Each number is 128 + 24 x the weight over its row's rms, rounded and kept within 0 to 255. Layers, rows and columns count from 0. The size above them is the row's rms in percent of the matrix's.

# layer 5 MLP down (transposed), 1024x256, rms 0.0603, rows 215-267, columns 0-63
size [ 95  98  98  96 102  99 103 100 101  99 102  99  93  99 100 100 105  96  99  97 105  99  99 100  97 101 101 103 104  92  97  98 102  95  93  96 107  98 101 106  98  90 103 100 105  99 102  97  94  99 101  98  97]
[[125 147  82 137 144 157 206 128 117  95 126 107 118 148 129 122 136 169 114  93 146 151 129 127 119  63  96 127 151 118 106 122 136 122 152 105 123 102 122  95 161 164 102 157 126 129 119 130 125 143 144 141 148 129 121 136 157 107  83 139  96 116 114 135]
 [ 89 178 107  69 157 152 124 154 108 113  90 135 138 122 146 143 166 134  98 117 100 126 109 179 106 135 147 145 138 127  89 126 110 128 165 122 128 131 109 131 170 151 150 134 109 177 129  86 102 125 106 138 149 159 144 130 132  85  76 111 118 116 141 115]
 [127 141 102 118 133 151 119 114 144 150 113 111 126 144 127 132 113 159  94 115 186 120 132 132 116  82 146 163 105 148 106 124 157 155 167 116  97 105 138 112 135 101 153 158 126 155 138 126 132 148 109 154 176 137 119 129 129 122 185 117 140 150 121 108]
 [ 69 122 131 130 164 156 126 177 146 112 109 111 156 155 124 130 105 144 111 125 125 101 111  90 122 106 176 123 100  94 123 161 114 121 148 132  93 131 200  85 173 139 111 138 145 112 142 118 142 132 103 121  79 164 139 143 125  98 126 157 124 100 132 111]
 [163 101 125  71 101 137 135 174 132 121 109 128 136 148 117 118 175 117 121 108 164 140 118 100 162 105 152 167  94 153 139 188 105 123 150 103 151 118  88 123 119 123 156 131 141 126 131 112 139  96 112 103 116 128 135 138 117  73  93 140 141 114  92 123]
 [148 192 116 101 147 154 154 135 102 148 124 156 123 113  80 107 163 109 162 139 111 142 164 195 117 139 154 114 145 139 140  86 147 112 112 150 121 158 134 145 148 131  93 141  94 131  71 170 106 154 157 152 175 150 121 139  87 110  85 137  96 122 145 123]
 [150 135 153 137 146 112 147 125 123 141 127 171 158  96  99 162 124 103 123 153 143 117 147 132 116 150 154 128 180 182 163 111  84 132 117  88  93  97 128 120 129 111 134 142 131 161 120 154 123 138 135 129 114 133 110 126 135 120 138 132 151 152 150 141]
 [149  67 113 120 118 138 103 134 143 152 141 112 127  99 129 143 145 110  84 124 128 143 147 118 115 112 155 137  84 127 130 132 105 108 106 137 158  85  91 132  88 112 141 150 161 112 161 132 110 111 160 150 102  76 131 135 135 137 146 155 141 138 140 104]
 [119 145 108 110 128 114 114 131 124 157 125 140 153 101  97 107 142 132 142 164 180 107 117 142  59 146 146  96 120 114 121 137 143 132 107  83 167 147 100 139  85 174 113 133 104 124 119 134 159 108  74 135 133 134 112 122 148 139 110 134 117 143 146 166]
 [104 129 109 127 135 181 122 147 152 107 137 108 155 177 138  99 132  89 125 103 117 168  92 143  69 130 117 158  84 149 143 150 110 127 140 115 135 142  87 165 202  97  75 124 113 117 107 135 129 114 148 124 142 133 120 117 144 164 137 145 139  97 146 119]
 [153 121 123 112 144 152  93 108 139 107 116 149 180 154 159  76 118 104 137 126 151  90 140 145  76 114 157 121 120 180 131 148 128 161 129  83 122 117 133 149 150 156 122  95 120  85 117 139 133 135 117 119 132 102 122 115  84 131 135  80 158 175 126 119]
 [150 121 151 138 135 138  98 181 110 121 119 130 157  84 120 107 108 140 116 126 124  81 121 127 149 154 140 138  90 156 118 104 126  93 150 140 160 143  89 154 113 110 137 138 113 111 132 159 115 105 140 145 149  74 108 117  90 136 104 137 141 126 123 109]
 [122 120 172 157 161 120 119  82 144 103 123 185 126 139 117 136 125 113 111 117 135 139 152 130 104 138 122 122 133 130 144  94 100 115 117 144  87 135 124 122 171 125  97 115  95 149 170  90 143 177 113 133 124 122 162 123 125 125 169 130 106 163 151 105]
 [160 129 151 137 142 115 134  97 102 141 141 163 107 138 133 137  61 130 130 151 116 153 124 169 136 132 116 147 159 167 159  69  84 130 102 122 117 153 132 191 130 141 122 150 102 109 125 122 171 133 136 165 156 103  87 156 108 108 126 110 106  99 123 106]
 [110 121 101  99  87 134 144 137 127 121 146 141 128  76 137 130 116 136 116 102 167 143 126 117 112 108 127 152 133 107  97 121 157 125 126 151 145 156 189 172 134  98 149 128 102 162 159 133 168 140 160 167 124 111 114 143  98 120 147 114 141 126  99 130]
 [ 98 143 140 144 131 159 129 144 115  87 109 142 135 154 107 140 119 127 162 145 113 164 134 100 154 164 130 155 148 139 120 147 174 117 150 127 145 134 155 144 161 121  85 201 141 107 112 116 111 148 115  64  97 163 163 130 121  98 148 139 103 116  97  90]
 [156 134 142 108 109 167 142 118 155 145 102 115 115 145 130 121 136 125 137 140  91 116 148 133  95 117 133 132  80 143 136 126 100 149 164 102 157 100 119 143  79 125 170 150 111 108 101 122 122 114  85 109 142 119 103 116 147 134 151 145 115 129 131 102]
 [150 186 118 104 141 155 133 115 120 142 135 132  76 124 152 126 173 169 119 123 134 150 151 121 185 113 114 123 117 118 107 137 115  95 130 158  67 145 152 124 150 166 119 115 102 137 129 151 109 164 141  91 136 148 117 128 151 105 160  99 147 100 109 112]
 [145 161 103  67 131 128  94 121 115 102 132 132 131 107 171 157 137 110  64 163 159 153  91 139 147 114 115 107 118  98 126 114 118 111 115 133 103  98 182 156 149 182 142  95 108 125 102 160 147 141 118 141 157 100 116 182 134 115 166 116 124 140 142 120]
 [121 168 174 125 120  89 131 112  97 123 161 150  64 142 142 105 155 123 124 105 176 120 134 150 139 118 115 121 137 143 154 127  95 149 149  92 104 164 113 127 141 130  87 142 121 146 152 158 142 134 102 131 107 149 104 136 119  77 154  97  97 114  82 116]
 [103  89 114 131 157  87 121 108 128 132 125 137 165 139 112 146 144 140 139 160 141 118 157 144 126 160  84 125 177 112 129  90 126 146 128 141 104 168 130 125 113 117  85 125 134 132 165 114 131 118 144  91 118 123 106 120 114 132 161  72 117 148 178 102]
 [118 130 134 131 142 112 185 122 153 108 134 145 105  92 151 120  93 129 118 142 109 147 135 124  95 150 157 119 130 142 123 134 128 101 129 118 120 106  90 131 147 111 101 100 178 154 130 115 151  99 127 127 135  77  71 141  88 132 131  98  73 135 101 141]
 [125  97 123 139 149  62 109 140 158 103 122 110 123 124 125 134 100 146 151 152 154 148 137 114 149 110 132 143 124 134 136 115 134 150 109 129 113 131 166  58 135 152 138 119 143 113 157 152 105 157 122 122 172 136  98 116 120 123 132 119 118  79 146 100]
 [124 114 122  92 152 155 117 134  86 120 101 146 136 118 167 113 122  86 103 159 154 133 128 157 123 180 103 128  92  89 128 158  99  98 117  69 123 138 171 132 129 122 148 110 124 178 105 144 130 116 125 102 102 142 128 130 182 138 141 129 132  92 111 100]
 [106 172  88 143 107 131 112 161 120 170 106  98 107  98 144 123 117 135 136 180 157  81 143 127 132  94 126 178 159 132  91 161 114 135 111 149 132 104 129  95 132 142 109 147  79 112 152 126 129 164 178  78 118 141 125  95 102 120  96 142 139 144 123 125]
 [139 115 201  93 141 151 147 114 132 111 144 113 150  88 137 126 130 149 140 106 105 136 121 119 152 151 159  80 111 156 138 151 143 130  93 158  78 117 138 165 143 149 121 131 108  93 112 145 145 144 132 103 114 103 168 108 137 114 111 115 111 132 167 166]
 [128 100 149 144 138 138 140 116 133 137 126 124 163 108 123  89 114 148 122 125 104 161 119  95 132 168 135 102  90 121 124 108  93 131 111 152 186 166 137 133 153 102 129 156 117  97 138 149 145 160 133 149 113 129 143 132 100 122 117  87 152 170 157 118]
 [171 127 119  93 104 127  92  92 159 130 101 128 148 122 137 132 105 163 158 144 146 132 143 147 133 158 128 137 104 111  90 109  82 117 142 151  66 119 128 159 131 135  93 141 147 132 114 144  88 158 124 115 112 178 147 137  76 127 187 133 146 112 144 134]
 [168 120  91 112 120 161 118 168 112 144 140  91 171 128 148 152 132 137 172 127 131 131 121 157  83 139 150  80 116 144 167 181 149 104 111 118 143  81 123 136 132 103 147 105 143 122 106  85 131 166 149 101 106 126 126  89 122 132 137 110 139 121 134 176]
 [137 137 143 113 131  84 157 103 118 110 139 116 120 122 127 154 163 149 132 115 103 109 105  78 109 106 162 104 138 111 133  96 139 109 125  95 145 141 115 147 151 152 162 109 153 151 132 114 135 106 138 126 141 137 131 137 129  98 140 123 130 157 108 147]
 [ 95 150 121 161 148 154  91  83 145 125 127  81  99 101 117 129 137 137 130 132 155 144 127 137 179 117 112 109 127  78 125 136  81 142 104 117 152  95 174 163 195 101 148 111  90 159 114 103 141 129 133 137 174 111 131 109 136 109 109 159  74 124 160 147]
 [135 136 105  81 113 116 110 125 127 151 129 150 144  76 149 113 110 128 154 164 103 149  90 141 132  86 108 114 105 148  88 132 101  83 136 113 110 125  82 101 129 122  86 171 130 109 116 152 126 160 115 100 160 156  93 136 137 121 128 118 110  91  87 180]
 [119 178 105 106  89 105 144  97  87 109 140 111 154 156 101 131 127 114 128  93  79 107 136 110 114 132 137 150  98 113 136 114 139  76 136  92 121 112  96 126 111 105 104 117 138 124 108 131 118 130 149 125 104 188  82 159  84 137  88 110  95 125 140 196]
 [103 113 136 146 106 151 130 110 134 136  86 109 155 129 126 112  86 122 121 155  80 134 137 131 143 141 121 109 120 101  96 158  89 135 133 164 120 128 165 164 143  82 139 132 121 143 111 167 149 139 113 174 104 148 143 131 151 159 128  95 153 180 138  98]
 [132 124 139 157 100 133 134  98 154 121 117  86 132 148 118 162 134 120 151 120 130 100  82 128 102  92 141 115 149 104 128 121 122 109 118 129 170 144 138 119 153 146 161 136 105 130 107 127 110 108 115 136 138 159 111 123 153 173 124 155 156 139 131 153]
 [154 140 137 133 124 111 164 159 145  95 119 130 115 111 117  74 128 175 114 168 169 133 116 115 129 180 124 101 179 159 115  71 129 152 108 159 156 153 102 183 103 135 125 145 138 125 166 131 177 145 140 139 116 167 106 156 113  96 115 147 138 116 133 137]
 [132 134  65 157 137 160 117 125 143 164 139 129 142 128 161 133 120 134 104 166 114 116 144 122 128 102 117 102  79 124 133 176 145 102  81 167 149 121 107  98 144 128 149 164 117  96 114 142 153 139  90 173 132 179 130 123 105 123  99 151  98 138 164 149]
 [113 119  98 130 161 115 170 147 112  94 110 107 136 127 128  76 125 146 152 113 128  97 156 114 133 153 126  87 150 137 171 105 112 116 137 139  63 101 135 118 158 147 137  97 132 102 117  87 116 184 120 113 137 117 152 125 177 127  95 119 111 163  90 148]
 [147 160 118 136 160 104 139 116 145 153 130 115 111 180 155 166 108 144  99 120 118 128 177 158 108 111 143 110 120 134 119 123 114 151  75 109 110 182 165 118  99 116 136 109  74 153 137 142 122 110 143 114 106 147 142  92  84 138 116 112 178  96  78 157]
 [125 111  92 145 123 129  88 157 116 110 128 149 105 153 124 117 113 126 112 149 157  95 100 139 114 109 111 135  94 132 149 117 139 120 167 124 138 135  95 154 145 139 160 153 113 126  86 118 104 122 143 103 120 101 137 124 135 116 103 136 147 149 103 156]
 [123 154 140 177 131 145 136 127 137 151 105 131 106 116 151 156  98 141  89 162 155 129 148  84 137 160 127  99 143 109 114  91 130 132 124 139  91 112 156 168  61 138  84 130 172 112 155 125 128 137 175 116  99 139 147  96 126 117 135 152 151 126 122 126]
 [131 141 145 149 136 106 158 121 180 143 132 104 125 122 156 112 188 143 145 139 115 142  93 136  88 135 136  88 116 110 150 131 150  99 128  89 107 152 155 135 175 125 129 128 129 119 130  93 134 112 121 151 126 151 122 146 136 114 155 127 122 123 127 163]
 [157 112 139 118 132 116  94 133 115 165 149 165 125 164 133 120 106 123 126 112  97 114 128 137 150 153 101 109  97 130 112 108 121 104 162 101 146 161  98 152 111 104 119 104 138 151 113 118  91 102 108 138 140  98 100 105 106 102 130 120 128 112 140 127]
 [138 138 132 114 141  84 129 132 171 133 111 159 149 127 141 126 128 135  99 162 138 118 145 139 104 105 120 152 153 112 140 106 136  97 159 155 129 154 105 137  97 136  88 140 110 151 106 143  70 110 124 127 147 144  88 109 131 133 113 127 116 168 148 111]
 [122 122 149 144 105 172 122 108 127 131 157 135 115 136 160 110 127 162 138 112 148 145  87 156  88  96 107 141  96 113 161 120 134 107 147  66 116 167 115 105  86 175 119 114  82 114 109 144 109  86 125 163 148 129 141 129 136 135 100 145 120 143 151 139]
 [ 98  82 116 118 112  99 116 151 138 125 121 131 160 177 119 143 111 141 148 121 115 116 170 118 140 127 137 132 125 117 113 173  71 104 127 143 110 117 147 143 109 112 150 127 164 117 107 153 115  81 166 162  96 100  38 101 118 119  85 105 146  80 120 116]
 [167 124 137  76 117 149 134 105 124 136 107 136 158 143 134  86 143 149 135 108 139 130 135  94 103 174  70 133 129  90 117 134 133 103 124 143 121 149 136 145 142 115 123 157 132 114  89 135  76 160 140 161 158 146 118 156 188 127 168 118 118 156 133 150]
 [133 180 144 125 135 151 113 130 132 143 137  97 162 129 103 164 138 102 129 107 106  94 132 141 124 105 136 153  83 155 128 126 118 152 145 123 138  74 147 109 112 147 101 146 148 131 110 103 145 123 101 147 146 101 101 112 132 159  88 139 144 152 117 153]
 [ 99 170 118 154 117 119 138 125 144 140 134 115 152  72 157 187 126 151 142 117 114 153 138 144  98 154 151 121 131  94 124 117 125 106  74  93 101 137 119 160 129 130 105 115  81 127 108  64 144 157 143  63 103  84 120 139 116 104 114  88 159 137 131 136]
 [134 151 145 142 119 128 100 142 161 125  86 134 141  85 146 111 124 113 133 113  97 138  94 102 135 106  89 140 148 122 118 137 109 121 112 128 161 114 148 169 100 117 153 125 107 118 143 134 130 146 149  83 144 134 156 124 129 144  93 163 143 130 113 123]
 [121 114 146 122 118 121 107 179 194 155 131 101 134  83 149 123 161 149 106  98 156 108 156 134 121 142 114 154 134  78 153 125 128 142 126  48 120 120 166 107  72  97 118 116 116  92 127 137 150 166 125  67 125 105 135 104 105 120 131  69 151 124  72 151]
 [139 125 165 141 127 103  91 114 134 126 139 128 142 137 158 138 137 151  52  86  97 157 144 111  76 145 130 108 118  96 129 116 119 131 104 151 163 152 140  83 159  89 175 170 123 112 161 160 132 111 108 111 109 151 142 108 119 123  91 152 110 116 123 114]
 [116 144 123 144  98 141 131 111 160 131 129 115 116 158 102 109 143 110 108 129 136 102 127  89 156 149 140 123 119 111  89 133 147 156 172 119 146 143 125 124  71 126 177 156 125 124 123 100  78 104 151 108  99 108 122 129 122 120 148 147 144 110 116 124]]
# layer 5 MLP up, 1024x256, rms 0.124, rows 216-267, columns 0-63
size [ 98  93  98 107  97 104 103 106 100 104 100  90  94  96 107 109  99 101  94 107  88  99 100  96 101 104 103 108 114  98  95 102  96  92 100 121  97 103 107  99  98 103  98  97  95 102  92  96 104  98  90  87]
[[ 96 142 116  86 177 111 130 159 124 106 126 124 113 163 131 112 159 143 107 110 135 104 156 116 121 156 124 110 169 138 163  82 155 137 146 127 113 114  78 113 125 141 154  87 109 140 154 113 135 104  93 118 145 130 124 131  98 153  82 161  99  83 135 130]
 [147 140 144 185 115 107 128 149  98 132 124 152 114 122 151 113  93  79 148 129 164 139 127  77 135  86 153 134 145 131 158 159 130 141  93 147 131  87 127 139 125 155 134 149  90 148 133 134 161 146  86 143 122 165 132 130 135 117  80 125 122 125 139 150]
 [121 118 109 155  99 147 151 107 139 145 124 143 180 124 152 132 139 109 136 149 142 173  84  92 127 124 116 149 155 112 145 113 139 122 108  85 112 118 118 125 127 133 107  90 135 130 122 134 122 157 154 124 155 137  82 164 102 149  98 139 105 149 140 108]
 [148 173 120  89 110 126 117 124 112 165 120  91 117  83 121 122 170 112 164 124 145 120 149 117 110 149 120 145 137 133 138 141 169 131 100 125 138 148 103 199 103 106 113 152 185  55 120 162 126 149 124 132 135  91 148 140 136 104 121 123 160 170 146 151]
 [128 103 150 119  75 112 112 146 124 131  98 140 159 122 117 128 135 104 155 127 139 135 109  96 126 122  87  72 146 151 115 144 138 148  77 108 136 133 107 120 133 114  97 132 127 133  94 117 108 114 142 147 109 126 147 114 153 189 173 160 134 161 129 125]
 [111 106 145 176  91 159 102 139 144 148  96 127 108 128  90 145 156 151 133 128 110  99 112 123 156 126  89 138 141 120 159 144 121 158  88 165 176 118 128 115 117 129 147 117 190 135 102 126 148 154 105 174 120  72 174 134 161 122 145 123 147 153 131  98]
 [148  80 139  90 171 135  93 128 135 132 116 151 135 122 135 104 138 105 120 177 144 132 161  98 125 118 114  79 107 130 110 131 111 199 150  65 110 122 132 123 116 125 124 101 124 135 151 115  87 120 112  93 124 103 164 118 112 151 121 146 129 159 104 135]
 [109 169 109 142 151 178 151  67 154  70 142 131 113 143 102 138 113 131 106 128 160  92 136 102 157 108 132  92 165 147 135 106 173 147 155 146 132 152 149 114 123 158 116 119  80 111 114 141 182 131  89  89 156  94 131 138  97 150 101 123 131 165 139 202]
 [126 135  98 133  76 100 146 110 138  83 106 140 116 138 112 137 109 141 125 139 145 134 136 113 142 158  71 138 124 118 136 130 148 150 114 173 163 154 119 143 124 160 103 101 144  74 149 104 145 126 140 125 174 143 124 154 161 193 142 136 106 136 115 109]
 [117 194  90 131 151 141 128 141 129 108 130  96 100 117 151 104 145 167 146 105 112 148  78 104 125  85 100 113 120 139 112 115 127 135 129 116 110 118 107  97 146 123  84 169 158 129 131 117 148 113  98 103 122 141 152 167 148 119 117 150 134 166 142 133]
 [119 122 137 155 132 101 176 126  72 135 132 122  98  81 136 152 121  99 167 157 120 154 132 123  99 138 109 116 167 179 165  72 127 122 136 138 128 181 126 104 105 133 119 159 111 105 128 171 138 115 127 137 101 103 124 107 128 149 154 180 115 146 121 146]
 [113 141 128 118 101 133 167 159 160 161 124  95 111 138  87 159 114 109 101 148 127 133 162 145 165  89 126 109 134 154 135 108 112 137 146 128 120 115 162  98 104 119 112 166 113 105 104 112 123 117 137 105 143 135 170 146 101 126 135 114 165 150  99  90]
 [111 117 131 139 159 137 144 127  85 124 149 135 126  77 103 150 143 135  89 164 155 139 116 101 126 135 118 165 108 149 143 137 146 133 118 115 130 135 166 177 129 132 112 175 123  67 148 146 116  90 140 156 101 124 125 125 157 123 154 110 127 102  88 102]
 [155 114 105 136  93 123 140  96 130 158 106 141  96 114 134 100 134  85 133 126 134 142  98 161 166 110 119 147 144  77 125  97 152 134 115 124 119 134  91 127 102 144 108 134  87  91  87 129 107 140 118 139 107 148 141 109 120 160 117 159 115  54 117 116]
 [122 125 170 105 137 133  89 145  94  78 106 127 141 171 115 109 133 124 139 155 124  89 137 138 100 120 116 120 146 136 158 200 154  98 195 132 120  95 147  81 132 131 135 105 105 101 131 162  93 130  99 125 123  99 152 133 134 129 104 129 152 130 103  98]
 [143  99 116 125 148  92 162 167 143 124 149 129 109 134 187 138 109  98 129 139 164 117 119 155 126  94 145  76 136 167  71 117  99 127 134 171 134  89  98 150 146 151 142 151  84 157 118 155 112 123 156 157 114 102  94 125 126 152 138 146 140 131 135 172]
 [ 97 176 115 107  81  86  96 123  96 130 172 115 188 124  94 108 115 121 119 125  84 137 132  92 164 153 149 116 117 138 162 159 118 144 148 122 157 123 116 120 114 134 183 114 153 122 132  89 113 119 119 153  84 113 108 152 144 141 149 133 106 150 163 109]
 [114 120 130  69  74  70 146 170 126 149 134 164 147 111  97 142 131 143 158 109 145 124  83 166 121 148 138  58 138 157 129 141 133 160 127 160 166 149 110 115 102 123 145 144 144 136 158 108 142 124 107  98 112 123 153 124 152 143  99 154 130 107 124 142]
 [144 169 155 160 134 140 131 134  88 117 137 139 124 111 146 140 144 111 151 114  80 117 106 158 125  91 133 132 131 130  99 118 124 120 116 127 159  85 135  65 163 126 144 127 142 145 141 131 132 135 102 121 166 111 124 134 154 123 133  83 131 154 164 105]
 [110 148 164 126 159 113 117 108  93 147 104 130 140 142 120 151 138 144 163  96  91 151 135 157 119  73  93 147 161  49 153 122 157 150 119 120 120 154  95 135 136 152 141 164 188  90 156 124 122 110 133 130 172 156 181 131 142 150 144 139 143 155 149 133]
 [104 132 126 142 153 137 146 121 129  82 128 123 169 136 121 152 144 138 153 101 145  80 116 164 125 123 161 124 145 108 105  83 137  82 131 126 111 115 115 119 152 100  65 128 153 112 146 109 168 111 151  98 143 129 140 123 122 168 168 156 171 104 115  99]
 [184 127 125 162  91 148 184 101 126 130 110 147  98 132 123 174 128 102 152 118 133 117 150 127 120 105 115 132  89 152 136 123 106 151 153 140 128 116 136 124  80 154 137 182 160 129 143 116 129 132 170 127 111 114  92 150 150 127 114 115 150 102  99 102]
 [162 156  99 112 152 144  81 154 134 180 100  91 115 116 141 113 125 169 140 153 118 122 153 150 103 117 107 195  79  87  68 122 114 130 152 110 105 133  94 117 124 124 121 115 153 141 109  97 141 159 123 150 158 142 116 110 101 114 112 124  89 168 120 166]
 [109 116 159 103 163 138 130 140 164 105  98 123 132  91 129 127 109 159 157 126 166 113 121 153 137 135 105  95 126 126 128  48 137 131 147 125 155  91 114 132 143 104 112 135 130 147 110 128 124 139 146 140 106 112 148 165 105 141 125 144  87 175  89 152]
 [104 137  97 168 199  59 130 112 125 168 116 170 116 114 132 146 191 162 164 121 111 110 104  73 117 110 117 125 116 148  97  76 101 126 133 146 113  93 110 165 128 105 109 103 106  85 146 148 113 138 169 122 119 147 154 122 156 133  84 145 104 117 108 100]
 [162 121 154 110 131 110 107 140 127 142  98 129 146 105 153 126 162 150 186  98 151 115 130 105 147 117 161 138 125 123 107 125 132 131 154 107 120 136 120  97 156 136 131 120 132 120 116 110 116 107 134 112 126 100 106 119 158 151 148  91 135 121 113  92]
 [155 118 145 141 115 123 141  82 109 111 129 109 121 104 146 166 151 104 108 145 156 108 107 118 149  83 149 116 171 178 107  97  69 167 110 133  91 182 126 104 151 156 145 116 139 123 150  95 180 133 100 142 134 136 125 119 117 117 113 101 156 169 105 151]
 [140 117 140 117 141 142 146 120 110 124 143  98 172  72 137 120 120 151 139 130 164 145  91 194 132 156 145 121 153 157 101 149  97 116  78  74 164  83 161 105 118 127 106 106  73 133 110 155 157 119  99 113 136 122 159 134  88 170 159 130 129 103 121 145]
 [115 127 160  90 126 123  85 153 155 114 120 138 123 175  97 158 135 126 132 103 160 140 170 160  89 122 147 146 156 114 131 144 130 150 173 103 117  78 135  93  69 148 152 110 134 167 132 106 132 111 116 106 136 109 111 129 165 122  92 110 124 108 145 105]
 [ 82 139 158 103 101 154 155 133 124 128 127 107 127  73 108 127  86 126 135 153  84 119 119 113 118 164 170 117 101 116 122 103 101 163 123 120 118 142 141 133 161 103 185 135 126 141  75 116 140 123 149 137 127 123 142 107 131 124 130 134 157 120 139  95]
 [136 102 179 103 128 116 155 108 135  83  71 126 141  96 130 112  93 149 124 161 143  88  67 139 123 135 122 122 154 100 145  52 174 142 104 156 178 154 103 132 152 143 204 153 139  92 144 108 127  97 128 125  89 144 136 113 119 124 126 138 133 181 106 180]
 [117  96  76 138 158 136 115 132 119 145 109 157 151 137 158 106  96 106 179 166 148 148 172 120 125 102 149 121 149 148 145 104  81  97 147 136 144  93 181 105 125 120 121 125 166 136  91 116 127 148 158 132 133 112 126 119 140 139 139 108  97 123 138 151]
 [152 110  90 123 117 118 118 116 121 142 125 100 111 153 118 173 127 120 104 132 141 135 132 114 149 141 146 157 107 101 129  79 119 148  80 168 134 139  95 169 119 117 125  98 134 103 184  64 131 152 140 115 145 105 122 129 114 124 157 171 113 120 107 186]
 [122 164 132 117 129  98 128 152 146 145 182  87 110 145 124  96 160 146 103 125 144 143 168 128 125 132 156 137 140 123 148 119 132 110 131 102 119 106 149 137  96 147 147 127 128 121 130 124 122 122 172 133 120  97  96 124 115 106 102 113  99 138 129 127]
 [135 154 127 116 117 115 122 140 176 119 140 159 126 179  89 128 117  90 103 126 119 117 136 120 128 174 161 142 138 163 165 132 127 158 146 118 115 144  98 130 109 179 142 115 102 145 129 150  97 159 111 139  91 123 122 120 102 154  92 140 105 133 129 112]
 [128  80  99 110 129  91 130 116 100 108 132 129 172 110 126 114 121 129 151  80 106 100 107 105 114 140 109 141 123 121 107  70 118 121 109 132 139  85 123 140 157 127 140 127  87 136 155 116 100 108 128 104 145  91 157  88 118 134  51 128 139 137 134 139]
 [106 134 157 158 139 141 135 137 163 131 128 142 128 150 115 143 145 145 124 144  92 168 129 160 159 119 109 129 115 152 102 112 130 151 136 125 171 103 112 183 127 133 108 137 103 114  92 110 116 121 121 138 135 125  99 117  72 108 144  90 122 135 173 127]
 [140 146 105 129 152 153 148 152 169 157 127 155 191 165 133 127  62 141  94 168 175 153 145  96 127 135 121  90 115 126 107 131 184 115 149 144 124 115  91 149 103 138  76 108 171 117 134 137 115 142  90 128 117 140 123 118  98 127 156 131 108 100 112 152]
 [138 127 115  82 123 116 148 107 139 118 127 100 110 138 109 112 168  85 125 138 140 174 111 129  86 136 166  86 163 110 104  88 110 137 132 172  92  94 149  75 127 121 142 158 110 128 140 138 109 152 126 105  99 149 132 142 159 106 181 120 139 130 138 114]
 [137 171 171 146 142 102  52 113 162 146 128  97 152 134 104 113 106  89 163 125 147 147 123 110  98  93 126 136 132 144 135 160 135 109 128  91 144 143 139 125 115 151 125 141 110 153  99 124 140 153 121 111 125 166 132 122 118 150 133 175 139 101 134 133]
 [143 155 161 102 153 117 136  90 156 144  90 117 143 159 166 153 113 154 105 100 158  96  94 145 143 137 124 129 146 111 154 133 158 125 106 114 113 147 127 131 128 108 128 123 143 140 115 163 120  94 155 144 109 129 133 108 135  78 102 121 125 139 101  65]
 [123 138 111 181 115 105 126 113 137 185 165 136 146 110 126 128 111 176  99 149 124 106 157 107 125 133 133 153 124 171 113  73  94 132 127 120 113 153 115 151 154 149 117 166 163 116 107 141 136 106 171 144 103 115 150 123  90 102 137 137 151 113 133 136]
 [149 160 117 133 187 125 137  93 115 116  98 136 105 159 119 139 160 115 135 154 164 111 169 131 127 113 111 159 118 115  68 116 171 158 124 153 158 163 101 112 106 150 114 147 118 129 126 162  97 136  96 156 130 135 121 127 131 125 114 135 126 173 157 149]
 [157  76 154 117 157 113 110 110  85 143 112 117 125 163 126 139 149 115 195 161 126 138 133 112 149 107 114 127 120 146  99 149 128 139 138 150 162 148 116 123 106  75 141 150 122 152  95 121 136 107 160 157 114  93 129 102 110 103 138 127 113 101 160  98]
 [126 104 123 121 120 149 112 110  95 157 110 142 128 144 143 141 102  81 134  99 131 126 135 120 147 163 130  74 142 119 114 160 107  91 163 150 166 147  99 160 123  96 117 106 120 161 106 126 129 148 105  94  94 145  96 113 129 154 146 134 107  98 100 129]
 [111 132 132 174  90 147 163 126 135 109  80 132 110 142 124 108 151 164  91 108 138 170  89 130 110 120 124 133 118 166 131 145 107 121 132 144 103 154 153 119 108 172 118 163  94 110 172 143 140  76  93 125 102 146 157 129 103 130 171 146 111 116 148 138]
 [135  59  84 160 105 113  95 168 151 103 143 138 137 117 113  86  93 132 152  68 138 108 107 145 139 181 156 167 125 147 151 121 154 111 123 125 114 133 146 101  95 157 132 142 116 159 127 112 102 102 146  83 159 136 137 132 112 142  85 108 169 152 150 154]
 [114 140 130 114 136 169 132 183 143 116 119 101 123 127 123 208 125  84 123 128 130 140  99 161 111  98 158 144 143 143 141 100 132 102 111 158 107 153 104 135 154 102 171 116  99 103  94 161 153  85 121 175 126 128 131 152 127  88 125 126 133 144 103  92]
 [105 144 124 123 105 155 108 135 117 110 130 126 135 118 122  80 116 111 117 182 100 169 120 121 141 132 117  99 120 103 141 148  89 103 125 136 109  99 172 146 122 133  90 104 106 158 130 138  81 112 111 170 147 144 124 114 114 122 113  86 138 192 154  59]
 [ 96 146 133 119 113 138 144 117 174  99 123 167 135 151 147 104 127 199 152 147 140 157 129 151 118  78 148 116  62 125  98 145 117 109 153 160 111 162 133 148 160 131 116 139 156 148 114  97 137  91 112 129 158 139  62 126 112 110 165 117 114 109 143 161]
 [133 134 138 153 121 143  90 122 128  98 131 157 121 113 131 123 145 103 117 138 124 138 166  81 115 129 111 130 167 154 154 124 127 157 177 154 109 142 142 132 133 136 110 110 151 161 108 166  93 114 158 149 122 122 120  74 162 157 164 131 137 134 130  58]
 [155 138 145 146  88 145 141 113 151 121 117 138 157 145 146 127 162 129 149 142  73 136 124  91 172 172 126 110 148  81 139  88 146  94 132 137 151 130 166 153 152 159 124  92 135 133 145 123  86 112 124 165 110  97 123 123 161 125  73 124 160 139 109  98]]